config = dict(
    rope_fraction=1.0,
    qk_norm=False,
    optimizer='soap_variant',
    decay_fraction=0.913,
)
Each number is 128 + 32 x the weight over its row's rms, rounded and kept within 0 to 255. Layers, rows and columns count from 0. Numbers have three digits each. The size before them is the row's rms in percent of the matrix's.

# up: layer 2 MLP up, 192x64, rms 0.226, rows 22-88, columns 0-63
# down: layer 2 MLP down (transposed), 192x64, rms 0.205, rows 22-88, columns 0-63
# gate: layer 2 MLP gate, 192x64, rms 0.237, rows 23-88, columns 0-63
up22 089:071167132161121164162122099170118139135131133068129141143101145094109167179158138118142166154151103144137140153169101127131092166178157122156185082114192165178185199185143143165131154107144111
down22 097:135157102136141198133155066116145073130106113143082156111103068132130091190142131174148102160156130162133155147152142099064175157122154103139096187101101077101149148132157125117113170082095072
gate23 106:117148164155137068149106106084146120105108116113079061127162078125161133125111186094088116111104138126134155169146107104105104126127142078154122131126169058153078039168132179164138163094159144
up23 107:081118187133134117175138162137134133164132124101111099109159116098141117113120168096141153061147085150175142088139168174121120131183139133145109108202156070111101076113202071114138090180142133
down23 097:129144087132124125107104081091134091086144128162120189157135127138142127138095154127135108208130107113093067183159092081113101148074156128075108111068150133196147118132109193118173173104132109
gate24 102:113172149099151118137126161091153154115067153190047093112136172149155069133170077126135179163105104100146162210136102117097129095158097127158157162103138117122126097078150128145170092129124112
up24 101:092158123133151081135125106158217158127128142156075129050107156093122082117127123112120130155129083101060138145099154142106162208076117140150101132097152108145071103121169122163130139142093173
down24 105:084095170129101108128053112169108125125155139119141159165136105103117162142214169132174126141120138147109204207129161142148141097155143134090170128176102119075074124150145137110152084110148158
gate25 104:161107193114133157168122142134118106076119123141135131206156119090134125130115153148106120149102149158115112173129181051103122127151188145136117173161180137137224140137147109126130125064099073
up25 108:098106203112068111096188102166147082125042123084074106115116107150120084121136115146143160136096106092126116117116155075131133153146170116102160149123140104096152060085150140137090147142067142
down25 110:133155109169113129163183109071169164124097086170101139095110188145088173139069099144137158128168118094133083050143097161136121171149145140117188097119175113134064129160084128123122147158130109
gate26 095:218124159117216146112177110107106143175157107150092120120128101088156117138098162123103089103152142128120103112142115161099103127150123111181155095136160169077128099159078134187062087137158143
up26 088:086124049154127118121118164196077119036141098097152115120131155064116135116143109135133102126106150113122129154153083107122100080148150180136066130145095150131103168137148179115194112130176121
down26 106:110105127155114183133138062127161162138120140153134115090171152095103143064169093174145090132183155110174172129139118107184146160055152170137103092079121108183128122098148127110111064113153105
gate27 115:063111148157046123129118081148118115136107111140137054197135102116096136124107155083154134181107196123105152108153145086105149136142125128167173145076141097114105152186176114073132149134160131
up27 095:081119149191068169156124107143094138151133118165125117147177101084129147111162101131087145123146139113090144130149072079120097106120181212147108091054165145169106148136161154071127159121155146
down27 100:180167166083145154171097145110120150136101146141119145074117138160141136178149139156121109144102066136134126222126042140154138105149174152122087128122109075098061102096113180145142115099130148
gate28 082:173071121127095114109088103126193145181179136144176127097107126169140094142101152099159140107124092158149083166150076101118082171115107126138122193140131092099095190093147191138116172090130120
up28 088:147096103146101102117066113111192187164153154174149150152132141189098071126108161090152129148136081177154123124177078157148112138146116126150138223135143096113082138094108174153104137110128156
down28 090:142146105147091131125138172115107112127177123126118063139091127099092187062097136154140104106075080179111087167176177147130100144109124176091159131133085145144184160086071092099138099145136093
gate29 095:052127133064177123126112188142109134175093122201102163098082156130113139101140141148112119158120154143164112112152116108118119148102131101096083147133202117151100084098104126130124101145216181
up29 094:103129056158133139110123125107149082131108105139184149097111138078135108110132129121113101170107116063159071135091099149132093189173172075137179158147131102103084124169147179138049165116124141
down29 104:139119156123101128136113017142058195079164102144123126112149090117130153117165131146156183068145133114142142112051136154158135111123104179140098151140095167103119151159084159130157096145134095
gate30 095:131175127178056139135137145144123171166133181118109087128095141123170117114082057115083122169116103167062165155157189166111122097150111128171129151179139129107155088130089108162140111143128188
up30 085:042167123110146149134109123082091149103131131118103109188111084121124126188107117111141127204104132105063140133065129153059098135120091124104114140115134136060134155100194113143088135165107147
down30 089:140107184146131124150141082088138162153109152136130122117178144136126076137102125218123094167149175092039136101195119165167144111119129096121144119136156109191137136141121149199181122155116134
gate31 094:158138147079126088195123139160225070116130144152107152125104116129143077121073083124147065102126157104101113082149132133107109101135138100158154134152162081092071155151141117138140115085180082
up31 096:164093141172112131065119077095076146192140138105133138132096178173148111065075145123095132187157101124122167116098143166160140072134085162085118156144121153132151111137078160182088145134106150
down31 099:112116133178092107071033116079134156094175091109089106081140124099096126133081084097174176129157122178157114105132155134097118068118093115114116143162150140098091140123094152132094130077095098
gate32 092:118148158174130137105136076134099063141055163167113121114114067119119117131100180135088152169139089121164116220104177116116122175113091150180158123159121126137148184160163128088114139139093137
up32 088:140066147146073103064122090111124148096115103152099149047158140121175144117142185152129114107096132176119172159171115162116094076096112120154084164051115154149085116127129147134154159118144085
down32 094:117123084134214117128159159132165141197140143149137095156140102162101100142100096102105086189190128127130104104104108069117141105108153129106142161163119049064093142098122175114127078140118116
gate33 103:145098119192114127163107151139082142163102157150094192083067128146038106093168082136130165147081142111142152113142159123093130125126123090127163186095137161112124125122126103132078129049092129
up33 108:136165139102161172065134095121125092129156100085183118163194185108126142171137177126157092102117119101149084102089113172156102139137129145117113092145160069110126098112124130077140165158216141
down33 101:048147127191170120121136157128238158135140160117148115116116151133199128132080110102094081113175138143151150094084154147185080130156145143137147102117151121130127113127108172099139143153188133
gate34 086:116120142099104108136111119143119064141180110145038074099080116107158168061136148113065113134140118150143110076166135145107095140175130087141182141146158163161099132106182133142127178133169170
up34 094:111057137091097111160128148161133164156104087139175126134144114150090082168181090135146173153098167152167135172075143095151135144074184147093122149090056075122169149132095125125163116146101119
down34 091:157140088172150117073147142149135160142178126100122169115166140117138109054170154082073115078126099089105125147140142121171111133155202205145161137180177169101113075137116158117124106121128135
gate35 097:136133188118137145171089131186109192155133141105135094153145141128155127110147158194113126085088134113208113114125148075143138052166212131137140114092180157133171148161143162137119121114129101
up35 091:095122145139101146119117133161107129068125135120112073117166104118150163139113117198150051139144134142146060128164102086049173095129175121147130081124127140127091123173148140062112103079099081
down35 103:139116084111091085193100108097133150167146129115134172112104142138136124157152105127171082081157058114165215098150117119158159183170090160137073144147105130099076148119142136125066141146153104
gate36 097:165108078120122160122099194122174139152092082132139138167095154142125137106049178099125107053134117147175099149141150145151177070122109191144127092165131110120167118150131125078091101079124104
up36 093:110131100181133046067082112094123128142145156080138094136198119126103141137133088126160143128159147131120203106148104130105062132151165125129135165075115176152073146113106125118147137164144202
down36 097:075085144177168088128097125088128128065153186144110113149118125129139113126104116163180152171158133036107168063085140089139109106090139101105145143116071137150077114086113145099134165119102142
gate37 092:099050135177139130145105182118173105186123175132164079103132137083118082128093149095166129138090101127104150073130170159131183118142086071132095118123130114110085150068064132112138108154106137
up37 112:164142150104113172139137160130131079126120123123169114169067124125122132114137077153134165160082183108128089005119143122107189099094114129158158122097131119165118115128107133139199150174092103
down37 097:084112161142049092156151178130134125097130128071077089107130082107083129092186134126140131128156113123153094073165132101079124122112146125137152110114115108183186152179111139095199102139076138
gate38 098:155161168084095118087107098151095137140146180114108112144117109132092145115134096142133239125140134128128103124064184156132165147113151112114155122139126123162181191153118104085100138035126096
up38 096:084154128102111155067137164142106118191127187130094053122176107164136117183125091107055129133126153118137122127078172184191168175170115162113166126139122086145130145158114101151111116122145119
down38 096:117150124077143083060141118145093133105127119129157165115101099117078166150159106193182139149173118135111066208185153173156111130107172174142125135133110132144119166098086133116181131101142173
gate39 096:156148179142128148113128122099061155055067132138162140143177111097139047099097165127106127130103144143112152168132096083137089153183143172145125178122135126131138105086089095151151198121167157
up39 098:174134140044108172179046100114190158152137119124130163120188142128086090168134116187119147132135124070117153165107110074142119111148088160222114133133154150132114148128121131127125137119131138
down39 098:110131099172122120137145181176129093151110177139160118130094154106149161084067131150090069171097181123139093109157164139108177167106112125084129098147107143072174135088124197111095098073104109
gate40 097:122082147093132113129146090139116124145103082160155157111153170135132123148101128145149202171140069145144078123066116151208127155137115111136139156074104099119138106160098097100054197139139183
up40 101:093116166140081113127160101093136163126119126211120142149139147220161132127140097124108124111132090120182113163080069175143173153110161119146146145113123146146088138170051169159094157155091131
down40 100:129101106140102133103151138133122117160165175162152099090130113116124115133176142097162094157128135142108149125163096097108034081108135089147120046122102100188160134160141125144227140081163145
gate41 096:083069153136143084113147093149116136120097148132126182123108142149057110132173111090084142132177118121130136099133167164085174125154074123168120082163164110151098122097156158180103050178102156
up41 083:117132100158137113178128135178077153142190106094147128095111143133071115179186101104157112118207106118124091111137123074100136123167101158171133079171120099088097119082109113178117080098118169
down41 091:129155133095110066114109100081137146099116166060149134135130139149094130132195075127120119202180134150169182132163118159098128122141142120118082092167120107113157102096100144076094101191135189
gate42 090:129103139110143096148098079126151109136123142135119059088155140077104143096105103116115155127070027184116131153114188103096134141181098110192148142143134088145167172148105108125183124094159147
up42 103:128186118124148115154138194165137165138170126122138174131161122131160150149219129178113114114159163075168145126145070149185140105101102155087118146136136165074144068135128132117125178177174113
down42 106:122086139133091082124110147138096126132131091151140104127143092159119151120065141110117144137126130104076155116120082129064131020136103064180115087144122056181135120121094173133094149154152169
gate43 093:158060106128127105140164118083175145113143059146109094181197163141152140120132144065171115172087171128147164120190142112095101130118129065097137095130138149088078088105143138097126169153123122
up43 106:122166143192108098131046121125138088182177177111129106105145129103128181153146098132076112156151110118111157110081180119083118179173109146123102126113111205156128168110135128097089133100171088
down43 105:078136095103112177157133127119165124145143089108083073155132158097088082128078153097165100098131165155123192157168148182108132129084122120165120146163122175119112119109092118109028081138100129
gate44 105:105190121158142152170155132136091081159135125129114103110139127137137115189186146112154197088162127161170129123131097159152116143131155071086109123110170092073189095098110177096068072129117132
up44 109:033137096072163105140196115177148081077108090103119126125172086143107108134105135114145110100125105163091081111157149065122103099146158136098136134172128114112075117150186134102093153087146132
down44 107:087141173144079099123089128143156174109157114086102093123093118121095142103132115062153156160157120105177166158098115129190146127143130057147111187107151084152128143148161192101063166136090111
gate45 088:138135148117154148093123112116116087097123052194115155112107128118093072151107127179106130121156130159107034074174084120145142125094119145108092092152177101124110079101096110173132115186169142
up45 091:086135053080095151164174150105164167139117164059067097160131083148130142163160146104112075107091130116143152146082184100077128163119082122202141124098121103144084132135151132115128131108112127
down45 097:168125140163196123117138184131096137152133146135155148178199090106126135144131082094138132082065057168102153125142132109160137099123133111190157120153092137153165069159089127103144163077170129
gate46 106:109146103133087171199111113100179186118162087180158135138176134144131156156161139199101174141158160167109167121129134171144173105103134167109128120165148133121171076110082129094124137075180119
up46 102:138188101186134127156139103124125151157114174189188159157109089150079059123128072169112140112119139152140104173083164179173102137064100132127150137132072165130155095137100142102129164129164136
down46 099:149160083137164111174139139107135217123153163184113151134135220157195151127139137133122161134120122087123051144088124109140121135164096099121085110083096138163128146176118148153156069131131138
gate47 101:150181178109175164141144108159114079157093185178092141130094099152156141121145155159068118119140138126160107145152110163156151147162076094162099120093170069119165128117106062150157175123089082
up47 095:096145089194097133122102129202120084136115101143117129147132110117085098112092122110114126154107132140140112101196093048197093119123140128152106071108173166188154089153174083140129087131152142
down47 094:151105135098144092155176092095167157142090138099132150131189099137085197103135147137111110127110126129099124091148119206089125113070132100101199147105121157094154142096101137141107058083099070
gate48 101:154093121171128128171114117158054128103109155124125128156175141113178115142117115114043203165126114109158101146093062162151112166132105141080152109131077154111176052106108131150103092138125134
up48 102:148145141145127128105152126159165144148107143142142185148091087086079190136155083148124152101138136111084118191146195079107174119031131148141103078170131127138179088127135118123125087179136126
down48 109:136138081113065110136152119170039157076130168127106155112120134100146156123084079118146145140119125121155158129055140156157120163179180117162122174133118088060170086091130106167124115143172127
gate49 100:124137100129159132158148157124124104154161158081095133064116159089147157043137130132101135115143159177195148087102208094162072153184148123105109116076166128175121109126102135098102098116098130
up49 116:143104134147124073111193121164061116113118155171186092163129135123122111178152128183088171140126109116101098167126065154137198139169103119140159145171138145150138133103191084098091129090088125
down49 108:167146173107110156134120075183202120116120136100098133116138124178133169107182117156155142102127109149170134139181126157126117168137091149081127188125160121095104105190154136142088166223142121
gate50 102:152076116107174155114114119079140112166162181163108115161068142096090091160149160118162124131125111086146137167081122114128135107170144146195144207144193155130122152069083103146163154108139094
up50 107:133046123095119062100115150137177143137131109183112157114158171094064141122132130114167137133047146121158152130160128132095049120151190118125177115128158123119108126130151177060104117154134118
down50 101:105042094147115166141085069159124145140136140128153142148231092181094101075128073123096139120132126132121115126137196124103096101106097073116105143116097160105120179120118150120097080110130132
gate51 096:145082105104126140156119141100150077196096117135147120145104088170079140152127134147108125158138194094163150154075073090062167106149073173104131125125129101083200160105093109101164148114138142
up51 087:169124129089110133160126105073132109149126126155129103126172110127119142121186119158106084121158166095190157196118104111068196147096063196149140095136130110116162205145085122145148142131142096
down51 085:140158105100125122096148113170129084142104129195128160113138156102107136102137190132151081150078121162106123146133096176158068119079134071109062072136104150171106123146152118131142092183089198
gate52 087:117151180171192160092184132133090121076091141149121070172138117172145129106156123115118142161177134167094093139062178151107124151178099149148140137113146124101129200142097170154097162163135096
up52 113:099184102111117087127150121181136119129158118096229158125178165133062152151110142098121148121111126104114175090202100156081094128130114146140134138103138141140083066146183084106163146109121140
down52 116:120090151126104100150118095198153140152104094106102184133041140073142152153111107134086167096146131050095126118152119100110116142049116096098071094120149123117048132117142130118112106138128146
gate53 104:142171125183108146124160123128115129165062084172167181199166154139145184161142140107109157118129123118124108131063181162118163030101152116090129138128085149138149125140170119142123154114133173
up53 109:099104128147130158087176100115167144168132152108145081108142151092121148145101155132140123148109140078050134140172194172195111153097075175126203150157141095109119100102093138079110090165126122
down53 102:163195133128121125108161121123113159114136130194091177106164136111153140067172071099165149137192106108182109144097099102128202121108158124085120150145094163123163150165175125121118163096128187
gate54 096:119089137128099171200157125182110182152116162165167167110120093182145170099167089096122137109109105092121096131144118103094089163116124044131196172090095106097146101123112088106117144156112120
up54 091:097134092135171133156186115148100109122132134188118141111121097188110125177112131138149056105120087108168117130086095122097163177207095134112186151184134062163176123133115079114143124124137150
down54 097:158119109165131139234146073177092113144165145154159155106159122151081142116167113104094137084092096081122058127084094160129091118136139077120157178100090125138158131155165170105126135124147105
gate55 091:115132131192141141099157152110141129097147185128118136145162093174133096109228059126164184142096161126121148177102174167079165115111125137100134149133133131132092103138167155080173126170117078
up55 099:142091095109050160148109126083083147082067104188191102140128175099111105195077158123107125119123151118064107113109131116120145130126124092110125151170138131097132080094138088156144093143172083
down55 098:144126122175157127067116158152025118077143134171121119075093148112169113091134155121162163172124124051111152150099151095147138118133087124140177163100166120127105134134180152071122122123151082
gate56 099:121156135104121173138110047110191123117043094160102146149091132163149114114092156079128113146133125110134097084119124096141168096153101166174129130137069064087159133132183149146105123076168118
up56 108:155154103162174046073117098129043132143114115083130091168129116064093146087129073113186106105146118130074190182117120151156119158152109134133132132138140189164129140101137140112133121159119143
down56 097:121092120137126122130162173117178120106133087135099074112147097159154119173085150097042094180082157082154104091100081151089123099109115096168054141110140099086171101130134105137107158163101142
gate57 097:095128093172137142144094137098077137128047120100148133125121128148109140088067147123179148100097175154138150100137169132062095142119178136151065090062152143115086112137103133143159169115201133
up57 108:121114152106120127110179104126167181114142158153141146126139095123071138144147152120111111143147092114107157158097089128124137052187108150129122131100093155133120157055109089097153149113002167
down57 100:093131105069143083096114130115132123174121110112133125140208134141187101143136098152107180105074093039139100089165102145077128150123141118138168131143141107075118172135170118189143180098122105
gate58 087:146155115118150118119142129146078141116122128120197111154141115159090157133122138149043121100165183104105088105119102096082132140208142170061111184108176088092139068094124120107152131108132176
up58 088:103088126100096142116123119136117134116116057174175188152081123153129114085149136118068146172160082167114086090168121123109062151143101126176092181126152144135123078128076058121143126116107168
down58 094:093094093142146115090136074178155147107157092131140127141190170079176182116178126137100149098173175113119057131066156137164134122138128097118056143137118114119126102175085102136141102154109082
gate59 105:145150140084153190128100181181131133150123144210137141112122173148123103151100135121105129140165160167115102156142125130216174107070144056116144157128153113155165102180094113128124106088075124
up59 100:158094100161105185129148078171109082115127139084143092147159059172110156218112107111102167112092117118139136114128095118069146131190110149157119108105131159118178149080126169142154153187122124
down59 109:132102135129136163162137138115143139120172178113116155127156153148167144134153162112093148178136054082126101150101109096125102185128193102168164157082156114097208128072101136185104131087157085
gate60 108:173149143103151163136103086071130107148138058113093146137139154149138088110071118105159036141157098177144109091165185141099086126124142107112151151106149074120092118121090128139139115093194174
up60 103:057102119172127107138120130126141205154175078128108097139140110134119186149152053117090147080079135114143143182150130124171153146126094140148066139170089148197143143136152162101144139081135108
down60 101:111088141105135127089113042199130108142170117138166126107094131169182085091132102177100145128100136137147165123110126125160145120176137060078144064155110165100171089114127117142101071145092124
gate61 091:088126140131057108128110176202132104160138059132115141091088143119157093103128159084126091122131051183105139140122139135107129093173090161100072148134106114159118119077165104133147119093171076
up61 093:126077092076065130104099129119150181136094135135137145090130118128091098092137170104186077074103105108155162084115131121182148068102105080149104178093095112131094121152113146133123168069172106
down61 091:150129121065105141153130077158137091093222113111095097113129130150130115111106143175136128135082139103151092149195065107107153142121136092105138087151131094190198184140134164146159095098107126
gate62 109:119122092167123144105118135163092063122133124159128100142079133126176136147132115149133177097152117142123161127176051140130069140192144124065109174085158140126150074100140186105068121089135178
up62 102:104131135152090095132127061124112131161170162143208111120133179073131180102135152124112118134145142134113138154090212140130153095165090079120086126147172128109184159131168118118196075123102119
down62 104:178117076141148136081091116103080118087158118143133149114156121098172116117151093104127203134111096155114133152141035153126080141129143186115110167098116166106137080159121152135050148079122095
gate63 097:144097121041152115104130072139132055093108120141144109191132135145182121164067108127122108171140140181188121112130108112123084137152145130125111089156136130114096129109138156126045173077084117
up63 107:104139105163129137135177139089077164123111166064138122179114128139090152114139125056155165044116162093088112105111118165131084168094129111090211123108124116105118105140105150152133157197116108
down63 105:090112112128088117080098148227117145151143141079129115166111079092135112167134125145122134113057090074152131119129101109131132070124107118176115138062144113099122069141147116046099140133116166
gate64 106:099105123108140214139124120169151090110158121173102161141141143174127135166163132136178159145091062137131172099121163085137130150120097068114043134101158132100163141164159071089178141119126120
up64 097:104198133195110094086139138144100114108169067107127133086154185130137143124132130145118093091169104094111136133149135162147082167122099134139099165103132168138070120150092189114078133087047154
down64 105:093133096126117094110110145131133198165169183166127123070155093056131202135124151136151105090162112136170112071123085160193148071148161150114145084143119123143066145144111146131123153116142159
gate65 102:062151119148137197107174119112096148147122147100144144149120162182077128192151090181144161143124173185117177135121097110047080172083161121117134130075174125127158121139120103110112102124120126
up65 104:153158082155159146132122052093107143118177156093122122161114036149069115179162104131122172157155135130132159127113171115106099179108135118137110123075150092110152113149089136063160099126109069
down65 099:086154161174114132173136125111102064109095178108135110080122144143105104122148146140113201092095179150160097133138082073124113123111135120107090126120083157125119156142219173117157113136198169
gate66 101:115104097155090127121120086169151157183140135160108107092118168069157183143123140121102110191047113122107213189118133121123152142105092097118142092128182124101152144177163167098114121143140096
up66 104:140018122129105113124123146157192099059089129161141092094156103083139145174126127149119102157063147147116143148122130128113108104110091092095126147090118121119105206130109134060156114081129110
down66 094:101177106193120106123097112106142093160176163085081146132114103141136089129154123097163123160119154113093130110178098133146178187204068157144099159163069110151105110125084102097122138112068117
gate67 080:152095117077139141096105124108153088177197163142122101096128112120096141133110136066095119135102101112140137078065108175119179102186070127149115126121163126149099179122205133100067130081133131
up67 085:149150119051113148116181176105126135131160135152103100137154116133100141116108171130121104140168084061196088098030141152121155132113075151121152115116163105104111068099184150127088137135154131
down67 089:113138095123113096182171120075189123148122084159160088144078158175146185131134166160127102165135084130138143118153185158129115117134161153184076154115110120153138144104093154159087108204079148
gate68 092:114130106161083133131111169140197161108114168086121181126149081127061051174181151143131136127102157127165148192135197080096137111121147117124138074107132116102129117060124126156156131160145126
up68 093:129117118154075083116109129101095123103153136172151090150061215149128141083112101160152116172144122081170167121074054122101179124140139087125152147200071133104138108138112133124108128164138114
down68 104:120160130128106094137109135119138099056107109129110180139118077133082028162161129130144125116102169104128140138082174109196110086121153155130154121103143084055127118080090087099115147182118135
gate69 092:155147117120085158095104132084161115146140092140121117140158124179148086133122170040171206157138110153125127137159145083138125120086164145110121132201139097110176180134140096064109174139171105
up69 086:120107149154183171145128153095153133086095144068110098132097122117114104114137117201127058084115153105155131164073113150136153125148099087136136105058120157204127059138131159130124142115062111
down69 091:124139099129148114107128117150114193175173114131142171159142145169129122178069132121185140188142186110099118121082137100165162054140162109130117168084120093147116108088140158110075200127140091
gate70 094:101141106138109056151192123140132103084088193142156155099176081123146165085137108180061143131084113170127157123123181050152117149105078143141098097115151086128119134113141117146167124154118099
up70 098:129173117119102203109067091114129130184187117119112143137103164157144144084131150062191087149196144093094113158098156157127162112108137109108133160195101155145117166130140163142105108100088155
down70 096:122133102186151077147164150087121144098059173103147148126128197142125066131060108214125166120128119138136131141149156134169140121134125119131068120121128092204130134142136072165170155149143129
gate71 092:148139125120123212127157084141126120151169181138187156114160140118122106149117147185124146102172111131118103108166102122117133132119133154083113186185190104207107119116090106128091163104047120
up71 091:072138062113195138137147157204154118149170125120103115165121095120119216155184094139140113168127158174177133120165114127122147109137184149138150102148117152165159179093153087131140153151158124
down71 094:144069220126149137132178126105034097110134122105095132117163139103083119177173162081149110156155115089086124134111105111097148149118071149127186145125169077135121108144132153132154129099144081
gate72 115:165108076124188088134117086096101163130084080127143180133159114105138114151108157123183149098140157132117142190141102126145131181161101158078108163181132133118160074107091169143126146118216157
up72 116:137125180107048095152116112137132087129169167156156120192150157162100159072124121172168148146130152089110111102090132175171125121144067086158123045064151114130107104147112150112136111148095125
down72 108:128133083133155166118135088125114168093055112131196173128084143108168069149145123039135097121095106166096166178186135073109143148145143127098120182142120140123174106096126105124107143103156118
gate73 092:175154205106151140128146114185120119099126132129086234128120130095157141115080196145155128122158109142088106147082185179162137088152171141139153118110085149124088084131121093138135117126129084
up73 092:179146209137126049102120151169143169114158151108094173106104116087154167094109144121143129117136117147077124149136126170119149086137215087118126114124048121094100104125061127133135122116116160
down73 095:196140116143120112089137096135167125194090074143140131129139221077153156144155147104112140107137108114108133136114125138104104081142155191126147082112160205155158074161103156166132169126159155
gate74 108:108172128135168029097123158166106115153133141172133166144108149081138184149122116144117113165186106121132123145155144137116175140089166116129089094188110097132076160104133108069070113093169089
up74 111:082100156115113046089146096087126087144151136107173158133117130073079178129128147048128170119096110075143106092129119103128109095123166057135152107138140086119078095166156080142125118138148108
down74 103:118098140130112085118203138078139116174149181122149156151108149127110104139111105090093092160107082094124063184150100132112151096122163106069079114097151118146137165167125102147127138118120024
gate75 098:072061157091121140192148161161134084138076109122087131142169130142122157161087112100115168169117148117109159097147120095101142112142163096138072071137121104087124120205116128138098193093084128
up75 098:157159104126137105102130127119166168075149060102127127159058079112167112096091111150125076130123123062095114202123135153128065081101111139136190145104143120169130102089135138156165100143099169
down75 107:089143095136194106092079073140173115126097128081068118158158137099161179113164115170161118126108097109127120085091114142124099070069158145120220125131134146164116117168096147117125128132078144
gate76 102:078157129164153146124099165152135081140197171144108114176134124104060072167179121142117105064144146163153136131157153157128148098155178078144065127106126137124143179146149112169182127130176117
up76 101:147103118142212107197196160143135102112156141069148145127163089144160132141113157073110159142124109172158130119131121123157168134105147132179123161135141181157219155119181175114107153139103137
down76 098:145137097178117065150118110195139057192123152123159147174146106189130075132143109151105175103124155116228130146138115107074152120133138138154136141111099144113099118131165155133101099167183132
gate77 105:138123147041174147185112110140135097131132142130146153036163119095154195112148147108169102046142138115169139116137149124094147178150129073171169110115108133139098137118168161080107134122153109
up77 095:134121091123137135173078106114155117143150083102102124108148126103148175125193179140163101106174098066137147104122117080104170191153094069216121120124114153119118115124105173132119112066170156
down77 096:153134151116156177154144113064046156091146156162157118158093167107144132131136121096120114068111133107144092078121166114085124151102193123158117146115114062112097171150151094135164060131103180
gate78 094:129062098105142081148084097130159102170162127163153108147195158100162176157086164111183139144100146081106158172086132150129166134175151130066157130091085124125091158176145113123103122166092110
up78 097:145164148122154139135162166137171210144095180160125092156124106125111064059149104172166145169143185121130092104164102095125102115131153108144143177193096137056131135129110128170105140114103153
down78 091:140094098193134133107079137165134097140153065159100077149132095068067184130126128179116108099094136159097164104137127160103119153137115148191127079127103161137192104105139123099153163144128192
gate79 096:156132136102146112111176163127109131082126193173145130172210135123153117139113087109107118180169140137100152176135129129121124144121184136184095127087135076097128149104081096084164098200129182
up79 099:134180097170165083172120201184151105109103153100106190162150111096103158191103116134146147116153147147119138139139060121137114164170125152154060093127130094166145165181111142108164143161158136
down79 110:148140118128153151114097156167158104124077076174131132167081109093105111116122111112153134108140086095171122124094087146172203206114097118151104199097123203094172120105141108161126134135174119
gate80 101:129162122100140158097139156120142104119112148112067121093127110022083130197133146115153157187177167095163171137171147145116132111102087069120135132165206130158127178141103152115139121150127125
up80 099:090139124107174155088100170125145131078116109158122145136128151171089133106167097108106126084127142102112116137145159132114119099111202150139093149146147109100047123137207160105124076151033085
down80 101:142119142153144107202162142131153148114128081148161112185106115082104106093200107132137135137174179136117126113130113049201080081098146095134170162145146146108124061105132122138186145113137108
gate81 107:183065148055087109075143147126095185117099104112108091148111105152232059120117076108111128159116147146131147119109151165127147111121103147151168101121083155127125097103087139163126153156112150
up81 092:129154109107088151130160082122107137143071108059124183172103144154152111091181174140164115155176098189130096078122120176165122129079164125131168081155108168119117095076094149157110150116111091
down81 099:058169106135123129146129114162103080120183130170162144141077128094062120139133167132103162096116174087109129123148080153090160085190125119143101127122134096092159083177124190099116102117100067
gate82 107:159147146160144093088109099117125140083098159206097160133133122117098125148134184090148149092107116170113099149161161079134127161108172098121095176150194104105090147164175177105073079084133115
up82 111:118152088159076092142140137130122109127105142159096152160129041071087102131150167120165127059072143097165197124127182123183133141157141096138131123094127125148151136142120147172053137122174143
down82 107:164112144097183163138129095139149143158165123094089125083188149097122105118080156113133114190117122132093071094051113142151119123132110164137124156169166184124100130166122108084074117184157070
gate83 109:137117091122046138078090139133159156118133111077134146098186155100128125127137145120147096149158111134123181051149193184113129120048146119090163164157143119130084104099103141170086097147137150
up83 098:122128137137134094183156113116130108152083186155098122165137177197100057180144138102094161140150137124131041180129086126130138099164091112100156130132121126172148160135120100122149189166082092
down83 097:136065134147168105154138133087114123123111170203118183170105117122131157088104114150134125131141198163210104141108118156080130074112103157113114130144131127084151076159062124085106169132086114
gate84 102:210161104102199121102139081155075141121155114113072145136079135153116138152121142193053122086151107141119123149127134089121103103166138120154093133164120176133159092068147132093096120190118140
up84 099:157134139083108151135098085106097084127178044147050110102136182174173103127093173125101091096121126189143154119146170129097123121150132120150079139148110135160120145053173100106102121107134151
down84 099:137128158165129149208137149108124150117117110148204158169133119128159176152113144078173180149159131139109054155138112185145110155115151130125133118086093147076205106175090169159163120122117117
gate85 100:096130096131123122085103166127183166119121157145119126150119097099118107175076073105119127107126133048155163095083138191079146140127194165087094081145161162125110153181113124115099112168184142
up85 097:121112129121093172165110160101133150106067095114128177116091129079072099159121104100116146138155132137132167108188153085151093154093119118120098106111100172146128036079116082072109088156085098
down85 106:128119051122169121118132126103110107098145157099136181102124142139130091055119166146132139107142178108126106031094163095122174128122143157128144196146149143176077104085157082102186117118141139
gate86 106:101117118076106112151164102121160095118078129133179158090087143146100114136129124110118148091172110110101143132092119108141138161164114118216166082172169186022121098149102144112140089102122100
up86 122:132188105134144129142130116143176101158086146136168120081114157150179153120146096144118105178198137158130097125064178153126108136149111091162155153177198217130162151177135149119130131160124097
down86 107:080136152145116147137140137106103163123128121111077100154119121114116136147136128207128118107034178078164136089198176145125108131119128138084116152090058058161102146076125110122123126146157173
gate87 105:117157102132135143130124138128113104140145108128098067146089172108091146135134144077176151112093122093083073104094118083078107131160167069103164112161160070179143075119147147120047093124182115
up87 094:157084126111162131107111128081123164100114171157115178086120085113113073128131117142066206126142170168165131126168134173165096105137147192143104153169174107091132188179096137153132132155095143
down87 098:132151105148103167117064101152106098112129166144144136145133104152109179152104134139136111174167132127255121076073118088082157149120156089131144121122164139116091103144158091110061152117141099
gate88 096:129184105158194150186077135118120120179167152088142112144134115155153092112158112162109109140159131128127099153093145164145113103201136124119152095084104065084127112093069097139205101137170111
up88 097:138143076141123162157077145124111136166194134128083137203127090118152119080126125134118115080164072141087098162127156137127133119221147150131111134096115103089126062099127144198165109156154146
down88 089:132171070088128127079102176112126141114177140130169068093095112115137123170115118144117073186125097102063103185137094136093148141145136132156164097128101055104115137119127166142160139044135124